Each number is 200 + 30 x the weight over its row's rms, rounded and kept within 0 to 999. Layers, rows and columns count from 0. The size before them is the row's rms in percent of the matrix's.

# layer 2 attention output (transposed), 256x224, rms 0.0828, rows 112-127, columns 0-223
099,207,191,291,162,250,220,260,231,243,164,188,197,136,179,193,175,245,272,222,206,226,225,170,139,205,189,178,232,181,192,178,212,135,252,214,234,239,204,182,203,176,273,252,205,253,210,256,196,198,171,207,211,188,171,206,221,205,211,223,225,202,195,195,247,159,163,161,188,209,208,197,230,196,230,175,241,236,148,187,168,203,229,227,160,206,184,264,201,169,209,190,172,192,179,144,120,199,207,169,142,193,221,158,156,231,192,193,182,182,182,208,206,190,233,127,194,175,181,146,194,232,191,206,217,201,189,188,169,254,256,199,198,218,145,213,195,226,217,202,185,182,256,195,170,158,156,195,237,245,207,196,195,175,190,224,218,205,185,213,205,243,232,245,169,215,212,237,189,182,236,179,187,175,192,258,217,201,175,156,200,162,194,179,227,167,207,216,176,217,215,219,207,216,163,230,187,181,272,235,208,204,228,158,164,193,186,234,193,202,213,162,192,176,171,214,217,228,161,224,207,183,204,228,163
099,158,160,186,195,192,211,169,180,163,223,242,235,214,192,151,253,208,174,212,220,140,231,162,172,217,225,208,248,207,188,149,221,201,252,188,216,211,199,152,143,164,241,143,251,189,257,221,196,183,200,182,166,174,234,214,244,205,147,215,187,189,178,234,169,203,185,233,197,142,226,240,226,209,207,230,202,228,139,191,185,230,193,292,210,148,201,215,229,212,158,192,218,210,198,165,250,162,175,196,226,242,176,215,195,158,236,178,190,158,235,199,204,235,181,184,204,230,152,202,186,211,180,239,193,265,190,220,175,236,191,231,194,235,215,272,268,200,198,266,180,126,176,221,210,212,210,197,255,202,243,212,203,232,202,185,196,203,178,204,233,213,128,249,234,187,217,196,193,193,191,186,244,217,243,220,170,239,183,238,182,236,224,187,230,209,201,196,181,181,197,196,188,197,145,151,223,166,185,191,168,201,224,226,216,226,236,190,150,143,251,171,205,182,184,185,219,170,203,175,182,208,196,191,225
098,208,192,137,215,192,203,198,209,215,283,206,195,159,204,157,197,250,198,185,222,187,198,147,202,211,208,138,220,235,217,222,189,243,226,236,235,224,168,202,167,203,193,229,180,230,224,213,291,242,229,185,267,155,185,217,231,223,228,160,217,232,188,194,178,236,222,157,211,188,216,229,233,250,243,212,191,213,229,232,221,201,121,246,193,229,168,174,210,122,171,219,160,191,176,219,222,208,213,216,213,217,245,159,170,145,208,186,264,199,219,149,190,201,239,190,196,196,178,226,227,211,205,208,194,195,211,199,194,175,135,217,232,274,228,204,266,177,215,252,236,200,158,196,163,236,186,202,159,187,189,160,158,251,197,149,217,190,157,175,165,184,174,210,222,178,236,180,140,198,227,210,186,219,171,185,209,166,189,193,220,228,233,220,221,206,192,200,130,180,215,173,241,228,214,207,172,185,162,183,178,185,203,203,256,187,234,168,221,176,263,214,252,172,190,232,168,193,197,215,201,187,182,193,201
096,208,169,215,240,158,239,214,175,266,210,205,242,190,212,159,197,226,191,233,237,172,180,180,175,221,198,275,228,206,267,211,226,200,247,198,176,223,223,190,196,195,194,220,212,211,210,206,196,162,133,208,185,168,188,247,183,184,215,194,228,200,147,188,136,201,224,159,166,217,237,183,187,196,182,167,188,169,175,117,239,208,171,285,223,171,226,202,199,193,179,208,235,169,218,170,194,204,187,208,152,177,192,219,195,212,129,199,177,237,184,185,197,233,187,156,282,222,226,230,168,235,157,179,203,223,253,272,207,213,185,238,186,179,227,201,226,235,266,182,198,214,198,208,198,250,160,251,207,159,252,199,186,244,171,183,219,224,210,177,180,176,232,155,222,203,170,229,196,230,167,201,254,262,190,255,237,209,222,206,199,159,221,224,191,225,182,201,165,164,189,147,219,165,212,182,213,180,168,175,208,190,174,197,199,168,197,165,205,169,209,184,179,232,249,260,219,239,161,189,186,169,230,227,179
089,176,190,217,186,175,181,224,197,209,207,223,203,170,186,237,153,260,200,189,209,255,170,186,226,189,184,248,199,226,186,205,136,187,190,183,160,184,230,193,223,239,241,242,122,168,176,179,193,187,212,190,186,208,224,183,230,199,230,222,215,188,216,182,188,230,176,181,244,152,195,178,186,199,157,199,158,174,160,203,136,195,235,222,158,227,231,184,200,238,229,182,230,233,172,170,215,172,158,183,226,199,170,217,177,192,196,233,195,206,169,185,146,203,217,220,239,124,187,188,164,140,160,238,178,237,226,175,204,255,238,150,230,198,223,202,145,233,153,220,230,171,174,238,207,191,205,221,162,197,248,242,219,222,218,185,176,184,140,172,222,210,179,269,253,187,160,170,216,222,205,250,282,193,219,215,140,243,236,235,204,160,153,205,247,158,186,194,197,210,189,261,172,185,222,194,201,152,188,178,221,186,272,239,178,193,183,189,246,215,195,220,173,191,185,176,219,174,221,214,229,186,220,157,169
094,212,164,204,258,155,191,216,263,197,206,217,217,217,237,185,129,201,219,163,159,178,234,230,190,204,185,203,184,158,145,147,198,141,216,199,186,201,209,181,233,184,155,224,175,172,221,217,202,195,168,171,187,231,145,236,174,170,253,201,267,186,215,159,211,185,215,175,176,191,177,176,182,221,187,211,162,188,171,201,238,157,238,256,158,214,210,151,196,198,191,215,135,227,164,180,164,199,201,176,212,203,205,210,255,211,214,146,200,194,223,214,193,257,221,269,208,195,261,191,202,199,206,166,188,179,173,201,232,228,188,213,247,207,168,188,193,246,206,230,186,233,204,211,170,193,192,316,178,193,156,268,228,244,208,202,230,187,161,221,207,215,165,203,224,206,216,215,216,198,226,219,183,217,207,181,192,194,180,178,163,239,197,214,124,255,213,259,219,225,234,199,171,223,255,208,192,194,177,198,208,214,222,224,235,213,227,169,158,203,211,234,186,134,218,178,218,218,159,200,239,187,267,152,202
098,153,181,215,238,185,221,213,171,191,242,192,200,232,219,235,188,194,246,196,161,201,140,227,224,178,215,246,183,207,197,153,195,161,118,215,233,195,181,215,177,173,220,184,168,250,204,191,163,227,227,273,236,186,191,166,273,194,213,198,139,217,187,213,191,180,262,206,166,198,175,200,227,224,162,186,269,253,222,179,177,180,207,226,227,227,196,188,158,225,204,198,171,248,151,191,234,154,200,218,250,246,177,180,260,175,214,189,235,214,238,196,247,242,205,226,216,182,228,216,200,254,210,227,122,180,196,231,183,190,191,185,181,194,201,197,238,161,227,154,190,164,190,222,214,218,188,195,161,230,174,196,208,160,197,194,185,199,179,253,178,182,246,232,183,172,171,202,189,221,212,211,188,142,230,205,211,178,173,221,204,225,223,245,146,154,186,129,271,231,216,203,161,159,242,236,185,163,195,186,201,171,219,178,207,188,209,220,169,195,235,241,242,254,189,198,189,213,157,186,182,252,244,192,174
101,203,204,157,209,208,223,227,164,191,127,206,197,192,252,171,217,242,271,209,134,189,211,224,160,163,203,203,248,191,214,164,222,163,180,241,220,246,224,198,220,181,187,236,204,246,188,185,186,221,168,216,230,176,221,194,136,186,243,166,224,201,176,210,171,260,227,185,245,219,217,221,248,215,147,180,177,231,253,249,249,224,190,195,197,202,173,239,220,223,211,217,115,205,204,144,240,251,177,168,219,158,189,184,215,253,197,186,186,170,177,182,198,214,189,242,260,217,209,183,180,215,191,206,171,182,238,252,171,169,222,219,205,198,158,139,203,218,172,226,180,196,175,192,206,140,192,211,220,187,163,169,208,178,242,164,188,205,184,189,182,175,211,173,173,245,188,193,157,222,158,213,168,144,230,151,139,185,175,213,197,203,212,168,170,240,174,190,165,204,182,274,170,204,203,223,181,195,213,180,214,177,205,206,168,144,200,220,155,179,201,219,199,203,202,241,193,201,272,205,170,137,177,196,146
097,178,195,191,174,169,214,184,188,225,183,209,195,174,187,140,229,129,201,220,182,246,235,195,194,207,158,168,204,168,203,212,195,160,204,233,190,185,227,212,154,264,194,180,172,220,152,225,255,175,188,238,240,195,195,226,196,181,185,130,169,190,155,211,223,210,238,218,198,191,129,233,193,188,226,225,212,180,232,211,151,217,173,161,160,218,244,194,219,163,143,195,184,235,202,192,212,228,188,215,175,197,226,217,171,198,173,169,152,217,250,166,261,264,221,195,203,208,242,133,193,265,252,173,175,232,185,236,220,163,152,224,113,237,142,189,203,205,153,220,182,185,186,160,201,235,200,232,244,200,260,215,202,172,231,187,191,222,207,179,221,243,210,221,223,180,171,188,247,210,222,173,211,176,177,203,197,239,194,179,162,123,185,151,166,158,187,233,171,193,168,209,178,217,214,210,212,176,187,210,226,162,205,153,210,145,183,262,203,179,133,199,196,173,176,213,215,175,203,206,196,227,182,169,172
092,161,174,158,217,204,198,233,204,246,205,253,195,229,223,217,221,269,193,227,249,212,171,164,191,163,283,188,184,267,240,130,191,265,235,209,156,215,226,167,227,184,168,199,205,210,235,239,203,200,184,214,120,178,185,234,175,227,188,152,226,247,178,201,196,181,250,223,190,253,252,199,280,177,144,208,173,178,195,185,210,177,213,180,171,175,191,220,222,208,227,231,194,190,203,171,196,210,240,191,159,144,158,204,173,137,168,226,211,183,162,201,198,197,232,178,231,142,200,184,182,193,236,204,240,283,195,187,206,151,214,213,204,171,151,221,171,243,193,200,176,240,187,179,209,173,258,207,155,177,216,191,185,195,163,211,208,241,190,172,249,197,240,227,204,202,248,201,187,204,172,221,220,165,197,141,199,181,212,164,191,148,204,193,188,195,242,249,210,184,155,184,186,233,188,182,196,239,227,179,150,216,249,223,187,247,176,216,187,222,189,161,245,192,169,208,213,182,205,184,195,196,198,177,204
090,186,202,232,178,226,155,179,191,167,217,238,216,168,215,151,207,183,166,268,228,187,191,204,264,213,192,224,218,194,213,183,213,194,210,272,201,150,205,178,202,235,233,197,210,152,219,201,193,189,166,202,223,168,154,204,198,150,237,177,165,257,143,188,186,204,230,154,180,168,208,214,126,202,230,190,220,194,198,229,211,221,175,215,235,207,203,190,223,159,222,237,159,204,198,200,137,174,143,184,173,197,190,124,261,173,195,210,229,234,210,191,172,198,208,186,243,217,233,198,160,151,234,187,219,208,191,214,175,195,180,151,166,225,192,228,207,219,186,269,168,177,183,227,142,220,200,215,253,198,212,209,257,205,213,212,186,189,188,133,244,190,227,214,166,211,171,211,200,204,213,228,214,192,180,224,192,158,210,253,253,259,177,190,163,233,151,216,226,245,194,212,222,193,211,306,205,204,188,233,203,211,227,212,215,230,224,195,254,167,202,219,234,260,196,142,198,256,208,155,155,195,216,222,196
099,187,150,227,214,168,246,198,219,190,261,184,203,238,207,192,217,234,190,178,189,231,184,239,263,182,208,191,190,221,208,259,226,198,201,176,191,184,241,194,167,157,264,164,167,199,198,158,140,226,204,184,223,179,176,226,202,173,242,253,217,206,229,263,183,199,216,157,241,162,175,250,179,224,214,194,227,203,205,189,139,165,190,157,213,179,159,164,171,237,195,214,229,192,200,234,150,193,216,223,185,220,203,207,221,129,204,131,163,183,212,122,238,193,160,220,211,216,182,168,130,199,176,199,216,218,203,169,193,162,185,207,263,164,197,163,224,230,239,134,244,130,174,247,186,277,233,215,213,151,194,201,190,157,217,159,250,208,217,201,238,232,210,177,172,152,208,211,225,171,207,217,187,203,265,188,223,208,200,218,205,221,194,228,204,213,201,178,136,232,240,268,211,209,188,184,192,230,208,220,161,207,182,165,166,213,204,223,233,152,208,210,210,169,180,179,215,208,199,202,205,195,184,220,172
097,239,193,217,163,157,254,159,197,250,213,186,190,164,196,248,258,197,196,190,213,204,181,188,242,199,203,188,175,194,194,230,191,215,127,173,167,183,257,195,168,201,237,197,193,186,201,228,172,194,214,200,171,254,269,170,234,175,237,172,203,193,172,208,133,135,217,205,252,173,205,232,245,211,196,193,169,190,215,195,138,257,213,195,216,234,229,132,213,248,204,185,249,218,210,207,208,235,227,242,174,149,205,212,208,208,172,130,185,181,170,202,224,165,245,176,197,171,182,163,158,176,155,229,213,231,219,216,185,191,285,207,250,189,192,210,234,174,190,207,175,207,191,218,159,196,181,172,204,239,200,191,140,194,187,149,195,171,235,287,186,158,180,161,196,186,212,204,194,213,227,146,174,167,192,229,205,221,231,200,172,185,209,174,270,181,175,193,138,248,185,214,185,180,178,192,182,199,214,155,210,214,216,207,162,170,201,185,175,221,267,201,203,213,200,158,183,126,217,211,202,225,223,181,190
100,237,219,213,206,215,212,181,230,159,232,245,231,183,193,266,198,201,188,196,196,292,175,221,225,190,224,209,217,246,173,198,154,221,206,201,248,186,215,202,120,167,179,224,150,185,174,196,209,202,170,173,228,161,235,187,177,212,141,191,255,220,189,196,196,247,164,179,187,211,230,230,209,259,199,157,185,188,226,213,187,214,199,217,203,263,210,222,253,208,246,181,257,241,223,182,247,166,137,207,199,222,207,181,227,223,199,181,214,203,130,191,238,169,206,198,195,162,155,152,187,189,198,228,210,238,244,223,286,187,199,239,219,191,231,206,166,141,189,191,193,203,211,208,196,198,220,245,220,207,177,176,208,205,185,198,177,195,204,249,198,220,222,170,175,255,214,184,180,263,250,200,212,249,215,187,265,165,200,216,182,174,219,173,190,149,198,202,234,203,215,148,179,283,175,213,195,205,194,238,225,227,169,174,161,251,227,224,179,183,173,215,228,273,227,240,203,190,180,191,200,196,196,255,218
089,170,168,204,215,243,222,177,216,194,227,205,193,216,182,257,209,182,209,212,229,153,244,227,191,214,189,226,186,101,187,203,241,212,261,234,190,164,211,157,273,194,202,220,218,195,210,200,163,146,181,186,194,184,205,232,194,176,188,232,181,212,199,157,138,198,218,214,194,182,207,180,137,202,145,190,235,208,177,181,175,212,201,248,172,167,194,158,217,222,205,179,198,194,193,220,286,190,229,237,173,187,189,202,229,195,204,170,138,123,255,172,175,199,185,211,171,262,232,137,225,200,171,220,172,245,181,196,164,203,211,180,172,168,172,237,176,235,203,200,182,163,201,171,248,181,179,215,222,251,189,186,158,171,192,215,185,141,225,184,232,167,185,232,140,215,164,138,190,197,174,174,213,179,179,198,247,214,217,211,230,247,225,224,182,181,230,257,211,168,241,239,182,207,270,183,183,251,200,184,223,181,210,228,167,198,243,213,256,223,247,214,209,218,200,236,172,238,217,217,206,196,212,238,160
091,238,227,190,129,191,273,206,248,202,215,250,276,171,207,168,262,199,230,197,212,166,150,180,182,195,179,178,181,243,237,240,236,197,190,223,206,193,172,252,203,209,171,257,160,204,236,170,200,198,187,220,158,178,204,239,206,155,187,220,214,173,212,156,202,235,249,176,157,161,234,186,232,189,212,209,172,174,257,212,194,214,221,233,223,207,166,185,188,193,179,210,220,198,177,200,215,230,188,182,158,214,233,202,194,209,153,164,237,204,108,177,193,142,220,228,214,192,223,231,148,249,186,207,129,185,180,188,177,160,224,185,221,211,187,140,124,213,176,199,184,232,185,175,187,224,229,249,262,175,222,231,144,188,217,164,218,172,200,163,194,176,189,227,220,185,187,186,199,213,250,242,219,231,197,159,260,225,197,209,223,145,195,162,212,166,215,222,192,178,164,203,191,169,189,220,215,205,250,203,231,190,263,168,153,182,217,193,212,182,194,154,228,190,159,245,207,183,199,228,173,216,171,171,210
# layer 2 attention value, 256x224, rms 0.109, rows 113-127, columns 0-223
096,247,244,214,218,212,202,189,258,182,223,176,203,179,181,224,240,198,178,203,134,227,213,222,147,129,168,166,168,213,198,207,145,202,197,190,162,178,218,195,273,246,204,210,213,208,180,206,160,267,204,192,166,239,197,178,200,182,239,135,222,223,230,144,227,247,204,165,216,151,163,155,204,258,213,172,178,229,249,142,186,214,194,195,230,212,164,172,116,176,195,147,180,179,185,198,190,158,179,251,187,244,186,174,238,214,173,153,183,204,126,222,210,153,199,189,208,206,212,201,191,185,209,183,213,203,197,206,208,147,280,209,169,174,182,218,207,215,237,214,228,203,223,222,154,179,177,211,213,154,186,195,183,191,213,186,216,164,221,207,155,162,246,231,211,190,173,170,168,218,146,185,219,158,237,230,179,203,191,153,187,210,133,243,228,192,206,229,190,140,193,240,230,192,256,237,172,257,180,184,215,158,185,194,224,185,183,214,194,187,179,210,192,199,208,207,179,172,207,196,245,240,187,190,169
104,224,214,180,137,212,200,206,206,207,210,213,254,197,147,175,247,160,192,180,206,208,259,240,244,151,195,215,210,209,216,242,179,196,195,188,170,133,216,209,207,269,242,223,227,211,215,171,167,199,229,254,160,219,202,206,206,158,244,186,248,219,172,164,189,190,255,180,164,220,182,192,167,137,174,161,161,159,178,216,189,210,195,190,166,209,211,138,237,205,185,185,228,224,216,216,149,228,150,238,213,239,151,187,185,223,170,222,146,202,165,260,171,220,214,219,191,156,200,197,122,233,210,184,206,217,156,181,238,184,179,143,187,201,187,190,194,240,179,198,243,219,213,214,164,229,151,178,182,198,224,166,192,137,210,193,233,243,192,149,200,230,194,189,204,209,212,232,201,148,246,196,174,184,202,209,218,218,218,225,152,176,178,208,225,195,159,181,209,254,206,250,187,193,271,167,208,201,215,221,166,190,226,232,222,178,183,206,189,222,225,179,192,244,235,203,217,295,211,152,243,237,218,195,201
101,216,197,175,172,235,189,181,174,201,159,186,204,165,197,150,206,185,217,200,186,219,201,224,213,248,212,161,229,249,173,221,187,211,135,201,223,161,149,192,158,192,232,182,221,164,156,236,165,246,267,202,205,202,252,148,141,187,172,183,152,196,220,183,249,211,167,250,271,188,172,206,213,188,214,172,167,175,190,258,165,154,209,167,221,222,195,243,135,224,207,189,149,220,195,178,238,155,192,190,207,207,227,182,177,178,180,275,186,197,206,270,183,166,219,217,146,186,192,210,198,179,238,203,199,206,158,200,187,162,207,219,228,222,182,199,192,143,189,136,223,240,207,163,160,217,178,198,194,198,208,153,189,181,199,222,208,178,181,192,194,202,182,186,248,227,229,247,191,187,197,211,198,203,208,137,189,176,183,119,181,215,208,207,252,169,227,250,224,179,200,263,239,177,150,240,211,192,197,229,178,214,127,209,207,232,203,200,205,233,162,187,228,219,248,174,184,176,260,159,208,201,174,204,151
096,244,196,138,233,228,206,193,207,186,204,226,223,179,162,208,192,184,280,200,190,179,220,205,162,146,175,172,153,211,155,197,194,195,248,234,166,258,188,208,184,199,136,222,235,261,207,197,221,224,207,170,186,174,222,224,235,206,184,208,183,225,199,242,187,186,235,231,192,224,223,244,171,170,290,194,231,207,194,245,182,155,232,221,194,204,214,185,209,175,176,168,197,224,189,213,194,195,228,205,168,231,177,184,218,217,233,133,200,256,206,230,287,155,217,210,200,207,237,245,203,245,219,174,180,246,179,195,208,182,204,175,190,196,177,225,327,166,237,203,175,162,217,213,191,217,210,222,190,170,158,167,188,255,163,206,156,209,124,175,135,196,215,152,242,194,176,191,233,202,179,220,216,262,197,175,169,212,204,209,208,206,212,205,250,210,226,191,185,183,214,230,186,220,178,219,196,204,188,180,237,208,152,201,150,211,170,217,218,175,220,193,225,222,240,195,219,237,159,253,185,170,167,214,228
094,215,176,253,134,199,187,247,177,170,207,239,168,152,242,187,216,174,183,185,166,211,158,181,197,206,177,226,169,243,203,191,228,218,205,227,231,212,207,192,209,247,170,260,191,248,210,211,206,182,211,237,175,192,196,194,200,160,235,221,202,202,215,210,184,158,166,200,177,256,194,220,182,165,178,248,210,205,243,189,204,187,222,189,257,183,224,208,243,199,129,193,163,216,220,163,214,227,166,237,227,213,159,190,167,189,207,220,241,144,189,162,191,198,239,186,225,251,188,155,163,229,177,178,218,239,205,279,246,194,204,271,196,207,233,165,246,164,237,155,165,172,186,184,213,246,207,243,205,171,223,150,182,205,192,207,221,200,239,173,231,222,204,303,187,147,186,229,196,185,205,196,233,227,201,186,167,205,202,213,174,200,239,220,266,178,189,214,164,189,171,136,233,191,217,195,259,195,136,141,231,179,179,224,212,227,179,236,202,181,249,184,231,209,170,227,198,143,182,197,202,186,185,252,201
100,198,232,238,208,163,170,205,165,206,223,176,231,189,219,247,172,224,153,176,188,162,192,199,216,214,175,244,261,217,162,200,206,252,199,213,173,197,222,187,165,211,163,164,227,176,219,219,187,177,212,175,158,232,201,211,256,199,177,221,166,206,192,239,194,206,195,146,180,207,214,221,199,231,150,196,164,232,233,198,283,167,209,216,167,232,210,171,169,219,173,203,176,183,153,206,186,190,197,109,192,194,220,212,198,163,232,203,174,246,211,182,143,200,208,206,195,162,181,198,163,202,207,161,256,173,219,170,196,228,169,209,158,181,219,182,207,226,116,227,193,168,226,190,192,226,194,191,170,145,233,190,171,236,210,231,195,184,210,150,197,126,176,175,173,197,200,219,234,228,169,223,223,184,244,236,183,179,184,188,246,213,228,218,232,258,145,204,142,185,214,165,149,248,227,166,189,172,176,210,222,163,165,210,146,179,128,208,173,196,165,245,109,228,190,213,150,174,211,230,221,229,205,175,224
107,153,216,213,214,195,226,199,167,213,198,185,180,215,168,218,212,204,174,199,237,192,163,214,197,252,199,230,225,195,197,219,217,203,217,262,226,176,178,199,184,231,193,155,160,130,195,190,207,137,226,245,173,144,209,187,211,190,228,168,213,237,177,151,185,180,154,153,185,207,234,235,190,210,207,179,177,233,181,157,192,135,210,214,239,163,207,191,152,187,176,220,247,226,208,226,203,208,198,171,220,172,244,192,124,154,224,176,233,174,183,202,201,121,175,229,198,210,162,200,186,183,215,212,162,196,217,193,202,168,148,246,263,231,201,208,249,191,239,200,211,173,231,175,198,215,186,193,183,184,168,227,224,244,201,199,250,205,207,186,211,198,206,169,230,176,128,224,247,201,227,173,231,198,134,233,218,156,194,157,160,182,191,125,183,172,163,186,203,180,171,170,172,226,239,154,208,158,162,198,160,228,160,159,261,273,193,267,211,220,214,235,209,132,203,200,207,196,148,202,205,203,222,196,228
096,180,186,202,196,224,163,181,189,194,187,155,201,232,206,242,223,189,211,189,193,197,184,222,221,240,219,178,145,196,176,258,208,172,150,132,225,198,184,187,201,193,196,177,224,128,193,154,201,178,189,186,195,190,195,173,205,241,187,189,222,188,229,126,236,209,185,221,207,224,192,223,145,196,171,143,225,194,152,210,167,170,238,251,188,160,235,195,220,206,221,157,238,214,174,215,234,218,167,191,218,223,214,212,199,251,180,218,208,207,219,238,158,150,216,195,204,221,208,243,223,200,169,212,180,200,206,168,250,179,222,205,235,215,229,212,212,189,181,150,241,185,249,233,205,171,107,221,198,219,178,183,163,160,263,221,177,166,167,266,238,203,234,212,160,192,215,218,168,189,224,192,227,222,171,181,203,209,190,151,213,209,171,231,187,291,205,159,195,219,208,159,146,219,212,158,197,132,206,229,279,241,186,134,246,217,143,169,214,165,174,201,216,234,204,164,220,180,216,193,199,135,178,199,204
096,206,211,199,185,211,203,173,269,231,201,197,246,183,134,188,178,205,241,196,136,214,200,209,218,277,126,182,215,200,197,221,167,194,225,234,223,216,197,244,212,172,242,235,182,224,196,172,231,213,249,182,208,154,184,185,189,231,261,213,185,181,240,236,160,161,230,199,183,224,209,235,213,196,232,219,201,196,198,167,208,209,209,251,201,155,249,198,149,241,137,214,219,142,181,185,240,151,254,233,205,221,176,203,194,249,178,200,228,194,233,221,216,182,197,234,231,164,188,162,200,151,185,182,171,175,157,170,150,254,147,197,179,197,182,168,167,204,219,168,172,182,224,137,200,142,165,168,220,183,179,200,184,184,188,226,216,194,233,212,190,303,257,183,208,228,160,185,200,203,230,192,159,203,224,224,218,187,261,192,206,185,176,163,188,227,156,194,201,248,222,227,198,192,210,198,231,191,224,229,211,193,179,156,229,174,238,248,174,244,204,249,194,187,218,215,224,178,196,198,167,253,259,186,189
096,135,177,189,176,150,216,197,227,229,220,188,233,193,176,207,217,215,217,172,190,179,155,240,124,199,223,209,231,225,179,241,190,159,218,192,205,174,219,204,205,222,197,201,218,134,218,187,180,250,270,228,198,182,228,224,150,138,194,215,157,122,155,171,112,200,246,175,261,125,224,191,255,213,153,209,211,230,204,183,188,172,265,204,190,208,188,218,247,175,171,185,171,161,232,195,187,246,199,195,224,207,176,209,147,227,215,199,200,238,182,217,166,228,156,214,153,205,146,246,223,194,212,223,212,251,171,221,214,203,222,198,168,203,218,239,167,208,214,209,203,206,215,226,162,157,219,242,196,188,225,201,184,260,184,177,229,147,237,237,227,156,171,199,216,194,192,230,168,186,178,222,216,190,177,163,205,240,206,216,191,183,206,193,217,218,183,201,191,198,211,206,183,268,200,208,204,204,195,127,171,216,214,172,187,217,186,154,152,211,213,169,190,227,187,217,132,157,194,168,212,163,234,246,251
105,163,191,211,207,262,171,202,190,178,155,197,179,176,205,198,179,178,174,229,248,213,218,167,278,232,216,186,220,187,221,144,178,174,180,197,227,259,173,195,212,219,181,248,226,184,173,186,232,169,192,221,236,211,152,216,151,179,212,199,177,162,158,241,229,198,210,197,126,200,250,237,190,199,198,140,190,219,212,234,224,247,226,172,209,214,165,179,182,194,179,169,159,205,172,215,229,239,148,217,190,156,189,176,229,230,177,221,222,248,166,165,185,193,244,192,179,230,188,178,247,221,225,185,173,230,210,230,242,180,201,196,170,204,164,202,202,181,167,210,213,235,184,259,193,157,231,238,201,178,138,238,234,283,133,202,171,204,194,187,175,150,178,216,211,198,166,215,203,227,176,201,175,226,224,217,175,200,201,232,211,204,169,188,143,163,170,161,160,183,165,171,182,234,208,207,202,235,255,138,182,244,155,168,244,209,177,196,183,201,168,177,171,263,198,127,246,249,192,184,182,238,202,200,225
102,213,217,189,201,206,180,238,192,222,219,198,218,233,211,189,202,215,237,228,210,168,200,213,201,215,154,199,211,183,284,164,183,233,204,205,194,240,166,200,238,207,145,182,237,194,129,193,163,164,190,213,161,228,196,226,158,210,222,191,185,162,238,223,221,207,194,226,202,240,216,161,185,240,212,178,252,212,165,254,191,181,152,161,237,196,170,176,168,206,182,186,246,189,138,211,205,178,176,222,206,173,160,164,142,247,170,198,205,201,163,181,231,199,162,188,260,252,186,228,172,208,209,229,210,230,145,204,201,138,161,185,211,232,197,168,235,235,177,218,202,171,205,196,244,202,181,198,255,181,155,216,215,178,242,202,189,227,145,171,215,158,221,160,213,242,219,137,199,214,211,191,125,267,194,162,162,170,209,243,234,226,191,202,165,222,238,206,289,204,185,280,166,174,173,191,171,254,210,199,207,192,234,163,199,250,208,220,188,196,176,214,211,240,179,210,236,236,175,228,216,159,219,173,223
098,177,240,206,195,203,226,236,109,270,253,184,145,230,159,204,199,241,251,193,232,168,232,215,202,186,212,228,166,174,259,197,208,193,179,239,218,207,218,198,256,215,168,217,236,227,222,192,136,241,209,232,206,199,217,217,204,198,206,149,164,159,254,181,181,169,147,179,217,187,189,233,213,201,178,257,226,195,139,220,179,162,200,142,192,165,177,194,240,231,136,216,208,168,169,191,200,218,214,209,202,195,245,258,217,200,184,199,162,196,246,202,207,150,223,257,161,132,228,182,192,210,137,218,195,189,194,214,139,227,198,189,153,174,190,190,168,222,228,171,157,213,255,182,184,195,181,214,168,225,236,238,228,188,194,192,209,184,202,178,207,169,183,239,189,207,175,202,230,138,209,142,216,210,189,219,182,221,208,185,206,186,195,191,181,189,205,196,208,161,156,215,179,158,143,164,189,176,200,196,243,220,226,197,218,175,210,215,192,232,209,179,184,118,216,135,191,263,216,187,216,193,222,140,194
100,228,193,133,210,203,157,245,206,190,190,205,248,163,237,194,207,237,146,169,194,205,140,233,167,203,206,252,192,198,222,244,205,174,134,165,219,246,188,230,185,198,176,189,205,198,210,185,211,159,232,154,180,218,175,148,156,178,206,196,213,232,206,155,207,182,179,211,186,174,235,190,262,193,229,168,216,198,241,236,264,198,190,227,247,221,206,193,137,221,191,173,155,211,183,189,148,228,153,214,243,200,188,204,178,231,218,204,219,206,216,251,235,253,201,181,217,184,114,268,221,195,230,205,221,149,201,208,210,223,202,211,190,163,221,195,214,162,254,209,207,202,239,176,189,215,206,169,200,238,151,228,258,218,205,209,207,142,221,298,159,186,171,191,227,185,239,144,165,158,181,227,226,190,150,220,180,208,152,205,174,176,243,185,239,176,216,177,247,214,182,178,210,211,220,212,220,218,191,198,228,198,152,191,204,169,159,188,137,221,205,240,226,187,161,187,182,217,155,156,172,200,190,197,203
089,226,158,204,230,179,246,190,208,200,185,184,194,188,184,180,136,189,245,173,227,189,212,165,185,203,228,162,208,228,196,199,217,214,205,196,182,177,207,224,194,282,251,149,241,183,141,205,180,188,147,171,141,233,204,270,173,193,238,201,217,194,131,169,163,238,180,222,228,232,223,234,207,166,212,204,193,186,156,210,164,193,181,173,220,197,235,210,224,217,195,185,191,202,140,215,147,166,169,209,217,229,221,178,168,208,159,204,198,178,218,245,232,127,214,187,221,170,206,245,255,190,219,187,182,184,188,229,190,196,250,224,200,221,124,232,227,193,228,232,213,232,206,235,209,203,154,141,213,245,232,224,204,166,184,236,219,205,153,198,207,231,149,198,135,204,212,191,246,172,163,221,255,249,261,189,213,208,230,180,232,183,192,192,143,255,190,186,227,194,209,240,196,209,195,160,192,149,177,268,211,186,177,207,225,260,214,239,199,213,151,197,195,230,181,222,205,217,195,211,198,149,222,181,142